config.yaml
n_layer: 26
d_model: 192
n_head: 4
n_kv_head: 4
head_dim: 32
d_mlp: 768
vocab_size: 1422
activation: "gelu"
norm: "layernorm"
norm_place: "pre"
norm_eps: 1e-05
positions: "rope"
rope_base: 10000.0
rope_fraction: 1.0
qk_norm: false
attn_scale: 0.177
bias: "all"
tie_embeddings: false
parallel_block: false
init: "uniform"
init_std_qkv: 0.0316
init_std_o: 0.0
init_std_up: 0.0316
init_std_down: 0.0
optimizer: "soap_variant"
lr: 0.00451
lr_mult_up: 1.43
beta1: 0.95
beta2: 0.99
lr_head: 0.00872
grad_clip: 2.0
warmup_steps: 200
schedule: "wsd"
decay_fraction: 0.734
decay_shape: "cos"
final_lr_fraction: 0.0
batch_tokens: 65536
seq_len: 1024
doc_mask: false
train_tokens: 207200000
steps: 3162
dataset: "wikipedia_en"
Each number is 500 + 25 x the weight over its row's rms, rounded and kept within 0 to 999. Layers, rows and columns count from 0. Numbers have three digits each. The size before them is the row's rms in percent of the matrix's.

# layer 13 MLP down (transposed), 768x192, rms 0.104, rows 569-618, columns 0-63
100:497473486498492491526477487477493538504541463476502518500455490535522496485534511479457540482478473528506501496525468466550511485508500520551478509506531478522453463520493446489545502512475483
091:492494491478499466485478516530510561449485528498459463473517475498467541555505520517493495533458491510499514525486533544502516473522503479487537504462494522512516498491504480512465495473485480
085:519497438497481490475503489514456491530525509487437515495454520538521525485540540494515486493509489488479456484490490517491480505526535497514478501491492508514484497485476526488490502536487472
097:493489511490477489465511491493456431454502511488468492499473453490505477439463494500485535528553532504551508536473478550491500490498480511511515506493539476491497511486513500509507510480472489
091:523512506506480530457524517502500509508473520517438536485497451441502543437510505498492503509517486436475440485492544497512533445486518512495521510430502489531468494516466463484540495550486482
105:524521512506513509572493459489493521478546552456514482492525496480515488484550490481502447481449500541486557506500494477495451472517507487495519507481506510513511464507480508455530499488493504
105:486520516479504508493522490484490485508505484515515560503458484497496484514536471462489478522554479503492480497528493471518522521534518475507495485513490487474512552472518508507532509491460508
096:482511482493485513484465484480476517501530548494466516456502532513469532479483506512486480486496500555513460527521519472492529520485527512489495483492428482477506510504518466523486514535540524
104:508531516485524496498491488482514483524467450491452494509499523525510533496519519545494577517500527506515500528465474515514532481471490530512455548499492513481470484467474479486461492517512469
107:444493456525502467521500509505515505486514529500518510491522506528466515456460490530501490511436495483520525471524539498509465491511499524540502485501469522473510470473447514564504468513557495
099:460523462517465490471468497492497530468475524458501522475501519493479561501487474506514467500525525491480496517510509532514471454505529485506505516504481481461500515500478499455478465496528430
075:562495558487519496526523524457450486505503501526534501518516499502531512504523477505531474518493494500488490526457479471489482506481461527459518528481505504520475521513480491500566460521497513
088:506468519510505530477497471486492500493491523545470505462501518542501489508471463489489494506548495512503504492504503507503551475499502479488493525557467493521512503473532545508513491470530523
095:473497463487494523460539532473481492528489535487528470536475490475520468510519473461479522465466509497482532488529483459531457526501474514472492483519528502512461481516454492501434506473511473
095:521523502494495488467484513469503533495489534505528482505489498556494511519479532487521511498450515463495529492501445477493519503441463527459489541526535527490497470533428486541462535542498533
100:501482562519466504433528488476463487466524446511482458459448492452509510516475498490525481522505501489460490498508484479487523459522481485504511509495467496534464518553509501440510513510504523
084:502459526481493486501458475477491510451508487452454510462521517494538528475504504512514461504467544502508474461458484491527525467498548543515491501507502474492546521489520529492511488466472534
113:535450480534523496508477502524495538492510477486514456478523475501533511502501485549479517462490511485525505498495544548476461511477496476546479466478492506504479487518505473478492481515497484
107:519529518473504487501531465504502514472492494496486470492468516492497481525518479484508505504535523487473494501546472543493486504500496496499517490495458473522532503472508524476488497455483466
093:484522489548527479515490517475524488506493509502519475452465479503515471509521507487557502472523504495490496498519519499532473507502449473512495486461494520524473466511504521509530509516471515
104:509513482510543543537444462483508527515522487520497512459482507484527497530485507490527487450493499466448491525491495466471532526487495475521518479487473491489496494490480513518484500482491490
103:517535451479477517511527506480458441481525510537483501495497529503511477527505485499516514498525506496504513501517497519541521493537534503527545479544466457544442470493493512511524496510502476
100:531521471517517475504486505510482447478458525518463515457495455486457516487462488462500508497450518517508476494532495485555495535530473543499535517521487494538465497497535459489481469497497562
100:507529484498512499476507472485486504498473496481472537496526478516511523480543491513494471538493502509485528507494489498514443510542482512495516525483504507486496473484490484486486498537515492
106:461500483473475504450514456492519490471513492536504476487477475478494490486471463489525524526475527503488479458493516522497497479526511494506467542477521512442507512476506466479453538489517524
095:529498524471494566518530532527516487460474508485525505499493515501504467516531475534518512493472482512522531479507498564495503483527466501511516511545512450473486496515484470473480482510470485
088:455496484478488503476512533556538535524511465527522504512515543501521497476508483531546514510456494493490497474475519462483497511472489536505498486512534512478508455496489527506501508511480547
099:452532510447508488449457503502523503537451494472463495475495472509501508503449499477479483564524481490497510515482475532531507506487490491523482489499471474484497511495519478481493482526516481
104:485494510483523519519519460470493495472478532547486479492478490496515485452493530512516474529553521471511466459517495526490527544492498506531506494519520510499471504503502528521496493529499526
090:509482479497484506500525520501507501516526489502480504493477503497473514539522521497494491524462509498519476502504537515474487460488505491452497512498512471494518493522477508531473488486529534
111:472509504502563513516563515477513563538521520458537463497499538470491515472472498558486533536491496465500550515469529499508490473512555524510478503478509502498472514488498487514508507494501525
108:507462531502521456497531475475535447517478486439506456492511495487511541498536499527499493515506509496493497540501451515487460495518492487485534518469507492462467500535506471535496524508521529
107:523460504486497530456485445535472476529486486472499476484490473496492487497486546527523535501500512457513538508483523484521531484505511542496520508479478505491505519500478484529511514506511532
089:497498505515488518514544541509512510502495491498538470525486481479522506518490479479535495507468499486500527499481485440513502468492480461531537495460513459420477514477510510520497517529503510
102:467489510518557519514539507503528516484477511468522414495469470492489494518498469470467502451469509508553535489473513496473485487475512481464446514515456513509547536455511527502424491482503508
089:527488523500491496464513576466479528499516472540486527533504482501497524497527457487513507486486482478503482462512518455469491487502454474530487522483498467482533553462460553491501511529498448
112:477481550505505507469448468503480447533504535519524539479524459555483532492521463491500514513528479506515453458485483497470509485534499539529505518548496472544540510521522523486525495490512461
110:546507509488550503509466453494521490506506529517484505492490454514523540524527493511525441473484489451475548499527516475492471497505467516520490504484503491477494511545516506496504500494485489
098:437486504494512484477523519480489487515504483561561472465544491504533521518523549477493487523496489541500502497511504527518523515502489498477500510459497498513484455485488492506502538490477486
099:473482498462485529514433477501497482471559518523489548504498481508530539477511470536496543530536505472507507493465457511458528526535510481489471496476455513489497500484496491519530503483502514
094:511494506466521508518527558518471470496506481513474574505505529503551478484502491475498518477469493478486503522518509518503476455492485504503512484507466500557481451529477489509502502540471523
104:503537478456517489500518551496523542523497481529557535498493505526489504519471504506513475487479520503510518518538518489497520493521483487504535455541521448453474507531510502476475464476534511
099:499516466504524492512489509510520514491483495531511520501557507471519490499509553540532494516543464503495487513443535478497530488535514509518509504522495489487486483494454485524499485492500515
111:515487516519509481458464517483471482497490481524513508510493519507519527455489491507523487495465448540475489466456564480501544500505508550536511500501524490459481488471531517492503542527529499
110:529450527505518509492465510512473503482498448464503546496523482506497476495480562538510526476505478486510497524489500536491497506489510497471496492506466486490490493512456524527494471497517490
101:474486507542474476558461477526502521468494518508522518505444450528537481502500540526496485522491505497503498502514513481482532480544475528425483539469516482515491478506485509488553507478509498
106:545508532475505486518441557481456470490504474485498480567499471491505519507524487483497539479536485521439504518509468491422506487483483476517550509467514473523507503493479484471484496519483530
111:503510484477498500487471545511561467529518497516532510485531470496482498457480469487533477496495505474449475455506474474517493474472499459513485525534474507502482506492493463502518532480501498
112:539507527496526468497471533503467513445503494489523470524506508485452524478485562535539530507486522472503536507498453502482519553495503503506515517477495516471472498456465512491502506514521543
094:453484511544526530497517526513465502512475502502442495536514458508476511511526514521502482496462506522509469459522553509508510507477488526470475506456451517494477478465510485512546462492472479
# layer 13 MLP up, 768x192, rms 0.148, rows 570-619, columns 0-63
101:495505498537511495481501453502448447522488467497530530546485514518502494470512489481517491449499520546496500552462478476513477525467510499471458460503543500493453495481525543467538484519519525
098:495512544479550486510477544498508467456486496469535512522492477434498485497489491545487549494489486552528486519498506516542530492462526488506497461525490525460490485512521487498523507501488522
103:477485518508527527517542493476555527497465440469506500537540483482497480512510449528519422512464473521510505499501532509520508480488469464497525508528499503508533518528502496544467524511546497
092:519518509428492509559508472511521523535511490503498513489490514494530449524536465490520507537467518527500499482454514480518464474501508478497486453466513496516503464498527481501523533498494498
105:489491482472493490518499500510468545513430473495496511500505451461462492458508480504471497522481488467541497522488524452475487513492509507470520493492444517498463514540472493456472502498489486
095:489510475476535479485513491492493524481478484479494491510513510491534521520453476566483468476502515509496488476484491429482488543503510483492528505487489470466525458535465493458475515514523505
096:499493521504471478497501544499518521481489486452537480499495505492502518506501474478516549514481444496521458445496574500500460522459474519511526516511540455497500483492504494483486527447535497
101:515512512492477475491559481527520511539508480467532471482488497529491482509489503472522433564504471461502497480516502543491478484501507473504497479500539521541506541541533500511503476532542504
101:487516499470515524476509502498479507510489480495477526559457536532512494501539475500520520516478477476502491495544519503516493496478498512498524511491475458475553542531528475470545507534490543
099:475473506491524473521551527481457508511532497468522517519535471493536446522455495458517464508495510499493490489459524477520488544446502475507498503453492525522481478485499470526468503477514489
084:484480435532523498497469494512543515449483476501468475451524510493480467501475532497467513489511573500523502494540486501511490531524527454517513469508455512500504464476486491479457482501507494
090:461499509511484523479490450503477518484482521467474516467492512527478508483472553514502468479513487528478441518514502486499487443468466494495455496475480504512505531519511448516532507519510473
098:549486479545551520491485486513510494478512517476494495490525499543515501539490502526512497513490472511537551485542507510473479483520501507468492533479481539498502503485510515540531498454503494
097:484502552492545488473509499513510495487526443483460505497548527458500535499523523487446492530456499520476482482499473540488470491572480502520451496501472487476516503489522523505506462494481498
103:512443468466497505513472503556492511524500491494504521549505510542500440489470477501464504484523513519506522444507510531525506519502502482444495485499537520474539476457515503469519508519527501
088:486508532494504481487471490498520521493484529477533446509457523498525485552476549539500528501483503492514508508516528527544471511498480500492506491537492467526505496514524468490509540491544517
108:513481451502514530528457496493510486492503500523540530494515522501496477475517498514484539501523524475523528490481568505510488502476499464501531490538500528463544524476518521504514506494511484
103:491478484538516499473455518477460448489477516525531518484485527513485474502515517486456463518488507477530531517485529524516536495529502517493508523536496523519527486500467508498526495480515539
098:532483484479459475477555520520451547463482505518521546500515494534489496497532536497483477462488515442523493510462472485489484494540493522534487504516547527487530545509481510487506483502500505
101:502497520483513535495532499502502453491462488502479478525535478497470514512472476502494528485522436515512508511494494517527479486484489549487438543465509477540495483518507491465549513482540496
102:488520544508476566510516517529510497506513511492538501478528510552548520485486489487483473445475457516507520509500500494501479516511485569492517470443498502525494454527503472482486483514519512
098:479499497485507498513536521495468540543516472505494534530479540494469534546510510491488514503499493486486448509488514541468503492513538469488486507465483488444506493509517543501537542463530472
103:529503526512526500499503531551499514491525475517487490480525532549506481501512462491510527455473509529494513537451512549515485489494537470496492518517517492481540474556537492466445462500529501
099:472475463530539475523495465541478502486474463521525536514477507472506493493504520517469487510500482459517487528496462487485481509482457523473473476455435481522456500512528473493527474482472456
095:494493479490528480477532495482541491504460476478460531495474489496503480513489488507538473497487495502492486536510499519558488539453536490486475550499540502510529492472500528496494494464537494
097:535482509525522518509502501476523477474496488479499496493523479465496540542500505475497514477536516486483495549491474492500500492548492486494512492467451492481512523502497469484516490505482485
108:485497509515476493516508505545490533494532521507500472494512510482481455507512493510515490467455515507490478461562501444481501461494516455488479505537494522498447513508497469495497553471483514
105:500464535483474536522477520520469477478500485495512548525449475491562494469502519527484505501504449506511536480461485491464497496493527502486504501470517491488476436481502517480502500525510513
090:488481456511535508503489495481512452506520484501550496495515520469530521502517562488459521510538496520486526520501507504534509531540503512514465459506518531490472468463509500492521522478489490
102:525498506466536469524519476503492510484529498534514502494530527514465496508482496470476484455480488516536527533516496517485464492551446471510501475503468444538534532558489524474493509500523498
106:489511518500499493466497459539508512501504486501476492526530456474457493503500478538493458440524517520517463486487523543524505466482491502483505511521484463515443519512497521458518480516481502
101:476504464492476508499529495505511538484537504488484459508499466547486492510506489520467496504493523477503505505551536476501461507501559499579497512506509465488540507558484494514499486503521489
095:522488514521509524526476501536511516454531524506477474461470530458502489536488535537470509531526486460446524534524524519500546493480520485503479460500507532484491461494482518483502530507515512
098:521516471492520515479519477475440464520454484497556502462459527499493509565489466503533542529492475487489487558507509472435497518515494520490481485478487512465485495513502515505556505525532471
094:498470465458529505509473466561542524484455512531509479520552520516510493518515517527502489492515516506469466509457487491505515507495534482459429521487490520520466494495503464487482491496464515
105:458515469548485517513503490494487479487509496476514500462526511521506499490485507503487483509548457520525482509501519517512511486472469487433509487486518486485512475477472483474484514494481471
104:517502511513465536499502499488533526499476485514513518516498504491533455502517504506520492497471518553502503491478490487531466541529499495525505479522544499516526536465500508484476506541485481
094:515540530469484505506473464568481471499546507511491501453525543474500473475525494509469528471510474481501544493497546482488460538527518462523489490474497508505453510468520497468495480499542453
102:490515503488532489489509495482553525484467471496436540482519515469470494531483485484495517500520484509468524481521516498520500477493485529527512500514480505516455523536503492486488529475511497
095:536523485517511496519496515555522504552472484495509520535474520471491495498536499523500506498521534499520461508516480499514496540482534494512507527525540521484534521481477503500523477457521511
102:454548502496516497461454456486500480472444534503513481510491526518462522508504500512495533490475466498504488491518512487518495505470497478472550507466481515529512517516462485504563505452523468
095:536452482489476510492464495527485512510519497465491510471471505510529485540502460451519518442484522490506547476478467533510488511489474504542489477480524502513519514557533536482498505492519454
105:525495508485542477501510501503494497491515496497541482512520495508537495487541525534465507536507471508514489501531520434507486530465525478473474496528527514493507511486488529482498479511523520
102:457508497497475546492524504525503543466517512477517473471501495546476504513556494492487496529484495525517502519524500543497515491491469497503504506483501465525534475528569537516536533527489526
103:550521516523489495469529487514469463499480481484509481497487492510510523488519449533474472492452504471463505528535535497506502523504486499509481487533506505493520531462478521551452534482486520
102:500540520452539536510507501469490490500501504495507505481475492462515520520492497479486479438466492493487546519499468476516522517477491500474466502492505487496494496495514491527485515502532493
104:496493539508501507522531480473484550505509515496509506473462496475527458533484517475479500498535493493501468521504500505460481499512510455499536468502506497507496484470480549519463504528499482
105:483527488510511537505503519526488525509500506495507513450503509511536500485517502481435507495483469502556530494520521538476481470549523459478478443508543481494509445512512513504512519494497482
100:575508501459506462518512479488504451459542471455496502442482499446538483513505496485488486503466484511495497535487494507500483506516490480529521496505564499502530513509484534478535513520525508
105:524513491518543500509516489475529429502527508503516494461485480493520459538507503490508437545536451524512486530536507473512518530517524540496522479453520507543519493503528466484455511466508529